config = dict(
    d_model=320,
    n_head=5,
    d_mlp=1280,
    positions='rope',
    rope_base=10000.0,
    tie_embeddings=False,
    weight_decay=0.082,
    grad_clip=1.0,
    warmup_steps=207,
    seq_len=1024,
    dataset='wikipedia_en',
)
Each number is 500 + 25 x the weight over its row's rms, rounded and kept within 0 to 999. Layers, rows and columns count from 0. Numbers have three digits each. The size before them is the row's rms in percent of the matrix's.

# layer 2 MLP up, 1280x320, rms 0.066, rows 327-376, columns 256-319
103:496484518463496514455510462482465497458473546465537502506524514510538473540510510536492553471466516533467472498479509459521474480485536531459489507468520500513531520482487558505522494515548506
106:488468509502512522506479497510514512547503509515461487474504451507532485436499489526453525477536508531539523486506473445521547521466525507478503496508484496526500528488491479451492478512543532
103:490526471460485548480498470515462535531525493501469494509514504475513571498553535481487488497505484499514474519491479517491465501477508521472486473537559457503515516501525534476474516513502515
097:498436535461496526511504483492487501501493504529485498550514463515505476498462479486467529484480487491535499496534492428492496505521530520500510498504490523505541465483474527517510512489520504
110:463515497476510514477506486516479505500502512534476514529495473509487507447527502568496495572464496470477480515470441541506493527575534483511526492489502506508496451516470480503441538495484497
103:498502515510510490518523457494499506526508494525487497500507510534492475475467505505509471454527511528480501536518493514513463462508502491491505566535501519477492503492535516515484531519499467
101:487535522482474481526487473492507476548500503462426491465472506493497478529475498496509495480540531516510492525449480459549521499521511502501531521522500541504503507555476499488460520535519469
083:499469500455492535475476514510492509521537504516515479473478475537537512505469527489477492521505508472521519497493518525510488506533556528457489482507526507504502486471488517493501509553491501
104:440517490518465515539484441481464512482509537513516485451595512499532516498535518550461490522489509505462452547502491477522471468523506523493491462553495486500517491494502519488495493516480501
105:518489555492520522466497459486467514493509521508503528504464516516521450507550510480477520474500488548517527453521495459483475489515519509461502483493539570531524500496476493471491456498524559
122:466474490463484486506529469520460506541511514509482496479521529518515483509494530524533475489536475502468508497442518448548478480535512484480466510560513462515486510538521501475492503512472497
092:496516477463508497493494474492499505499505524485540510491494556499544506513493494515557468501478460517458493503503468493535512509537497494497479478469531471517519495517468520535481499495447475
087:454528519506517474483521518520494483497549527501500512465458458501496487464482496479511487480479537518531530473489510507530550492487509535533472521516462498496489476496512535517547500509454510
108:507474561502532530485461505540477522526488481520449508507508474491548468497515501521502479532499500477467487502505456516457503481491535486491519510494527489516506505510497474481501518522528515
110:509529496486471535489523473460462473517517529494483517492507463500459515485550534515526503493485499475503473504501523505486519439492531500522475492509461538475500494574458530536475558468494488
097:495475516486536448504502492515459491507555516504494487486438515490466452498466530491511524511476499515551501528495498462545490482495523507500544511535459521525499523495491508515491511529462467
102:454510549509500512488490532489482515539536494500491508491523491537561483469520481533451498517482483465506482503527498486464460483501533505499528496518518499529517522545490464457527548521505513
073:451485516501441508426472490493483457487549539466548472498495506516530508486479521526508500526496477543493511524502494475504463463488533522499481524513513532509533469504495522485497494483493509
092:461497470506473525509506505572507471500466505488502498476544512523521512489487498510516511487486465541502506500491487493541489505484506482458527501526525471532500505513486515512484489466498539
087:472540444499517549484518495491489442495477492499473539491482510489528515532506475493476484501496498483543506498452486473519483501524525508514472512476514500496487487537488506492501547512537533
096:489507516517501530494498500501469477520543517493477489466485492520531474447514521499506494488442505507511487519495498503532482504475508520514556498517505505497548478493497476513498521503504460
098:487492476458481511423515458532516531521511535521499496523458497503481482490485496488518495526505522512449492474502516500502499495554518544481531560532499499494490472447438529505469499485473488
098:486501474477498512478462521553469540498515507485501465513557520500557537490484492501441523502510485451499491456489455506500439498549494469486469500481503518510507478464521498480427525514514553
096:458472507523493541473492508517498490506505475511490544480528464552503522504484491501496574538486521520490514468504493473502458506527507471510470482473507498562521538511470463484480454495495523
110:499505512494495531519500497505456504485502513518478507485480506482530471564519499472507482498463508526499511469511469481502505472530510527489520510489529464506508496521497499527509523475539504
094:500489530479422510479449504525502506503491520529470498497503501512531492519560565504503525505513469527493486446453484524483523500501517485527483486500531568532476474489504509448496517551532530
104:440494496512469513488473450480483497480497508542512489496498486461457535472573552525510518495494516446497480511468527467480497456513533555467475491517448530467524484492531528503497524511481518
091:496508536478506459486483471479456467478538512516460518482506532537496504495531533530487509484522478502495531502498506511483527477467511532523452530480514530490508506507518500555521483538492557
092:465427485496458509503513454444495448506497512482514530515525582518458482488515508500480487501479463479520488485471528482496479498511521489512511480528475548452514454502488523525487525524506503
129:464481495513473521477525482488500476532536500494475518484505537527481520491489523551506519452514475454472503492457509505539488479583531533474497521504462498526526455522468540504514500521461488
100:480465509523507489487507472499488515478488484507471482456510542512546479511479483513504518506519484480540502488504473519447507510519498503475464524500472450515503505526512465446539494497489509
108:477491497475534515532530502507495501478522482493470465514510501497541490526458541506500521510480509479504492485475494434512536516491513501489500498487540480494505481482513542469519489492496481
103:490517497437458513510514443523522500525511534524503475499469490491498518462456504508489492454464508505500464531502488488476466464549551528437547527539488484465520505525491524505511513499555454
097:406544490515483503440531501505482485506553545494537492552481500483513524502518491535487509538486478500486490528514480527505485488514527488502486504569465484490522476494523486525467530512500509
100:484495518474445477493507449488488432484484543510480462492496530524506475528490481504451475490503491474496537490494522493500479488510491484481496512539560480493520492510487512512462527541531496
099:453514490465474502445453444562468548504520522507495505496477491491561516469494537524477475487511509508535480496471464485507513482536499586517525497512525494511484461487480516474510499532493483
090:484481488504496524536481480481462425486482513480470495548495528465539509473514467535512478465514496521484529482502509467534478483485497537498511502482487496515515508479439491520498537552503526
110:506474504489463467489469511467482493518501512486465498530458513548496462501484466471501493457524484452467466508468493465546515473538541521518499501533529472510519495480470475519475517501500553
094:511510508490480506516543475512510496495477513470483496546462504511461516505473484470488524461482486526513489525507517464489477493478521509491552519537546492444496468474496557510472508469516464
081:478514496506479494537474509467457498478475537540513455468449528470501495532458515456465461496429527482511552500518494528486498461484490543500513508535511500505503476494498516528481491497524519
097:508525507545506457492500499467465531515506503491518464499537484469516517517516508540488562498476492516466492472510464502496476480521485489482499520489549484502487522574526543508506507533525513
106:471491478475460515509535460526514526516491506510483466507540475495530466528508515498510536454475502538455471537511504448542514480506545484443520466551499459512511511534528522514500468450482551
097:465444494482509495438537518523482482478500512496495522458534518495481515510506539527458521448509485514500514493446485482510510522463527511540535527473462459476456494529494513507489527510498534
107:505433530474479516486516507513459508484499517524445462513484467514517472517495519477543508453471492499473473506531497492473504498468523526509509515530478515501520498513506518510497481520510529
104:478497513488499464513527478537518535465474479528527514513485492490543479446484511501527521458494492526456432465464467472488521501515508504473516526514516459541472496503518503516488548522471523
099:476517500503508516511565501500495494515526538498488492515549483513518493509474479543487493502487524506529530483489506476475522497481508478490509542520472502496538497545479538462483499483466492
089:467496490471478507489543471471515494446508516504523488490520510495493454484466464531498467526507498541469517469504474472547506486499498478471514441479514517512516509506481472532490545468522496
103:516514536498469486493492462477466463464511489508468499496459498526523480518484520467498495469498500477535528487506508491487500457473508480505489500525502511482529508485510509448482470504541524
077:485475482494479516492486488514472487501544523503494477469500469499561497512500528502487470513508486495502535496462506455517482466527539563502518525517503527470499503503513541483499473533474469
103:498494463488483501490504462563487476450492539499514425498506528494494498531420563496528486512505452530542493510508488505509459483500499532500455487537489542534478483497507455527509450521540546
# layer 2 MLP down (transposed), 1280x320, rms 0.0377, rows 327-376, columns 256-319
106:499490460518512507553515507531521506502485503508470502486528497478500516479504520527482496531456490500473568491518497509559525474494531519521490511494503479476441449477503502521457527483523489
096:489520493516476471495537488498536451519541544486492545514506547450498482458481486526558496538501477499475471523511488472520496490498511469494542486553533476483514478514546523480473468498523540
102:515496510491459490508498503537476538528594556501507508505492464478508497507514497508479535508493532486530467482487465532482482532503493466520484448538498497469501462512512523476506491502471505
097:484522482519520458459502491500490503494521470507497502467492533445503515493520469499498492528499492493484506525487490563517498513491442502476512496500538438516500518507515461471471497526510508
113:503533510482524492482523499451478528542505514473477489501508505475513543527520483489500459465496469500541514478515498523491526538490518473466502504498491527496536505497487519564481531551512494
113:509509541453476507456487540488456502531505525521504498467473470506505517490516539482518495532491479482515468467508521521499493514475509515509506491487503506564515505481483499504493499479511478
103:495469518512491515493478543489500510457469541506529512504513522519493502477505508453527530498494459495511534542508515519488494494480487489478477504515493496499461471456502491506513529450496501
101:463477493463491512464502486523455485519626521503500474494495506529508516512493511490479513485497484476523496503492486478506485483528518532479520507506511530493505461501493525497515535528479498
116:513494503511495484513539490458507522474557485491506538494534512530509496487534469495479518508521491548515481481455466488487524480505525491466509521494473503498526501494505473470537475515485504
085:505505533518537492498461551489439495514578502482542449480493522502572498436482501479492493510458489537459448504530498510493526492527534478519458513488491553464461510480492491485515508498498510
125:466470501521515489474509463502494509555495479511528479492563506493497513482524496529495490515519515505504514528457500477536484495484479523490511518509518487531474566487478467484492542519481552
113:502483500521507487526459504508501517495451503508520539520488495515506491535554500504507519547453468459527476537522500462439477500529495494515489488498468524529465502514519511496469509501542483
096:502479472474533493490512487486520489551410513499491483497560532492490506512501499529485487448503479520485474510476559516500494456520507544510509483461522520499460492527531464453528488466491477
093:497493546458530515458530537522531548453496481515536510497511477517484488497478515447488497549479499522461496486489491494492478517460487465485516500481509513510551497527511514518482483522555535
107:536494471524483488464519517553526497516548500490500465474540515465462511517479519501480505483487470501499498473487504533477460494476520497473470491480489510463546512514487465491459547457515529
103:499499490512477511525516475534466534562480506527503489489516513504485505482512500503429508488489512495498503513483435490518463478519509462517492477502476483520492512491478475554484501511490543
117:507480525546517470545492502496518478498561487500512526504517498512498537483505468495484491513483505491533495498491497496468466470477519543501525512458522544497512467525506507472497569489532473
102:468464500462463524468499487522439461504583529505518478505496506519519526478500506491480511506484476482497494481479475487527459456511526542514528518513519543510504447506493531484488512522509509
099:530520504496493532501507508467478493522535497490497522484494495509472517477456513511481469469511528475486472495519531517495473492514503468502553484468488506469519444494498480484504483541481485
085:537484574506438485487504517492541485521475515486497499494508522505515493518472503451523485525441480547457501501512504533460496514486516479455485473557476539474483523456524478538475504471504487
118:465492490489498553487488514522509507478603537486489444481535465525493507501504532513496484520511527443513516486468524507496494437474510489497494510503523465468516456485528538529478484465490470
097:503518519549517549541482478490495496529484481508518496484546483509519537489511472498465484531440474506533478506508470515508473486463499478494505488525506504481483479492535516507507461512532466
096:485502534495507521527539486462547481509530511514462495465455524478442492525503527502503493486498424538515519492518475509474558529502482521545518505536509483536521508490541521517510478475533506
085:501504507483485538508472489504458464490521512488493485496510492481501466488540510518476493448516505485523497551539486517485530460516467531471498506504499480430492519474516494499546485481507476
123:507496523516487528541489509471530494469432514503515506495497491475499511527549542454506485528502505501495497475504505531493530496496506453485487539505472503497467522507505460501506448487550474
105:475516516503539517496543479480491526525548514504530454494484478507496517502476500554449462538488498507518491547520546476474514504485480536507506510493498474447492513488513521544482537448491481
118:546547519480470557516494557503441496527542445497501488447510499460502518519460501507475508505528469506483485490497499537534500461514456481505527538482469496483518449524503487505489485532499527
077:483478482538555480493513514497504510463522483511522529516541533498510512458494494467462498520540508504508523511494488483488510480510523499527472510465537527465524500508500526493481503479494533
081:497515454482517500494474560500492532482472461498481507488473481497522517482496520533515493489513522514478510527536487537524546471502491512481500516477487458522499518523457445496493491510489501
130:545506515518527495546494495487513518529492470520478504487514513538492504514487503540539480481516486509509478513512517492528507472508503500488512567517497451486551504495484546525518510520497492
111:559491490468510518467484507534522475477449508511511508480499491503491513442446482517507462507466496488505491481491500502509494493513484505501545472466498541508512472512482490544492502489470501
102:493495500496510478486498553551474519503533498519498491489497562524506496504456471480531481468514506488518464517488514495515524527490471490483494515475507451520541472490476500439544522511490477
106:467509503426473519464529471478496500500612484479534547535533502527502524460525499523492484482468501513516444492511437502499467498501523502516546475497504504516516514506486465488492543511500496
098:481517501464491475489483491519553537506501475486499496528501497534490473462531480469510511466466456522503509527500518504556512513494535424498481518492518494519517503478505505520483514517476496
086:470553521520509495529491528540467496502487471518496531535555508489507533495503477538510524549539521487497488521507447498524520497496480484494478487504508509482508487536531459521518484473494483
109:468517507469454523470478489549504522484584501503524485495510495494510538499517522502477519484501477479500487520535472451469460490531530555541519505524506553486446517499499532466504565558484490
093:505510509479508530461524490439498580501511486500477527507478477519469528517504492503451514526495496527510534479476484515450495536509495424511507520518507490531500467494531492501485482456529515
119:491469500547492482530485513487498496513527495517503490517529519506513489457449499466469471488511500484513468550490457498546492475525501493520528485502536483496532491511552541506487537508485494
082:522556478487453511531495519529480536493488484557485518503544534507491503464498493533513474510493514480489518535475461475514476505535460454503505466472465495498474471476479500497479492514568530
099:501496522526526476506502473508494508550477505472486513547546481521479497454506479547492509484559478500486454489478492493527490516514491462524507491436524480495482515526485500489498484516491508
100:492483471470472510482471510538516493454442456491504543468469523514504516477500494459502486477525514504541520553473526464457526520493547484494519474482462517516542502465521441482499506501476529
099:504518504496531551536529487507485464486522514492536467516494449492520513483503513533481495465500532498515520482485487499526505504511524505473480476504457475463491535559466509526497501531525504
091:539446536474516526559464458480543489505491469489508537528519543502513532502498509480542474543490522505536514529497473492515473466518499501482517499496503495498478470502520483490505480498460482
116:524497490476480535517503461496510516540465453506503507475503507486511496524471525475505521508478500494483492464521485530498498538505503508461493472510496512534493479505544486528491493507507481
107:492482507492492519517491481486486461533522538435519474478497502525497479513569497497464450483477488506549537469511529490518475476505505495508488497467461537460546504532483530499499502464516542
093:508526479491523495484533502490478526494489475504490485504513490533501461486513467471466552505478494487482545487499521483469486470486459473485526521515509494507519524494480488503497507492448512
109:468472493508493453517503488508451443502469498542486476516545534519487523504477508525537508484468509484587528491491521497509496521499513483464492502492445510469488496499488506510487510434480533
111:488519530523461430491475504504520504536503512515500480499476502487474525453505502519488452510488488481474508506483436496511468489454440491499477460472545471521520523524489471504474454489526556
104:463482517492485509490500503499448470512597518518503462490506506529544524505481521490476514480495475500510521498475485465508460456529524526522511508502531542496521485519503516491497504519488516
099:477555524494541482500524501505539521502569505522504511514468500495518462464506510521517566490486530511509537525474494528483543515470482532486483535509461520473476507500457519494462501498453486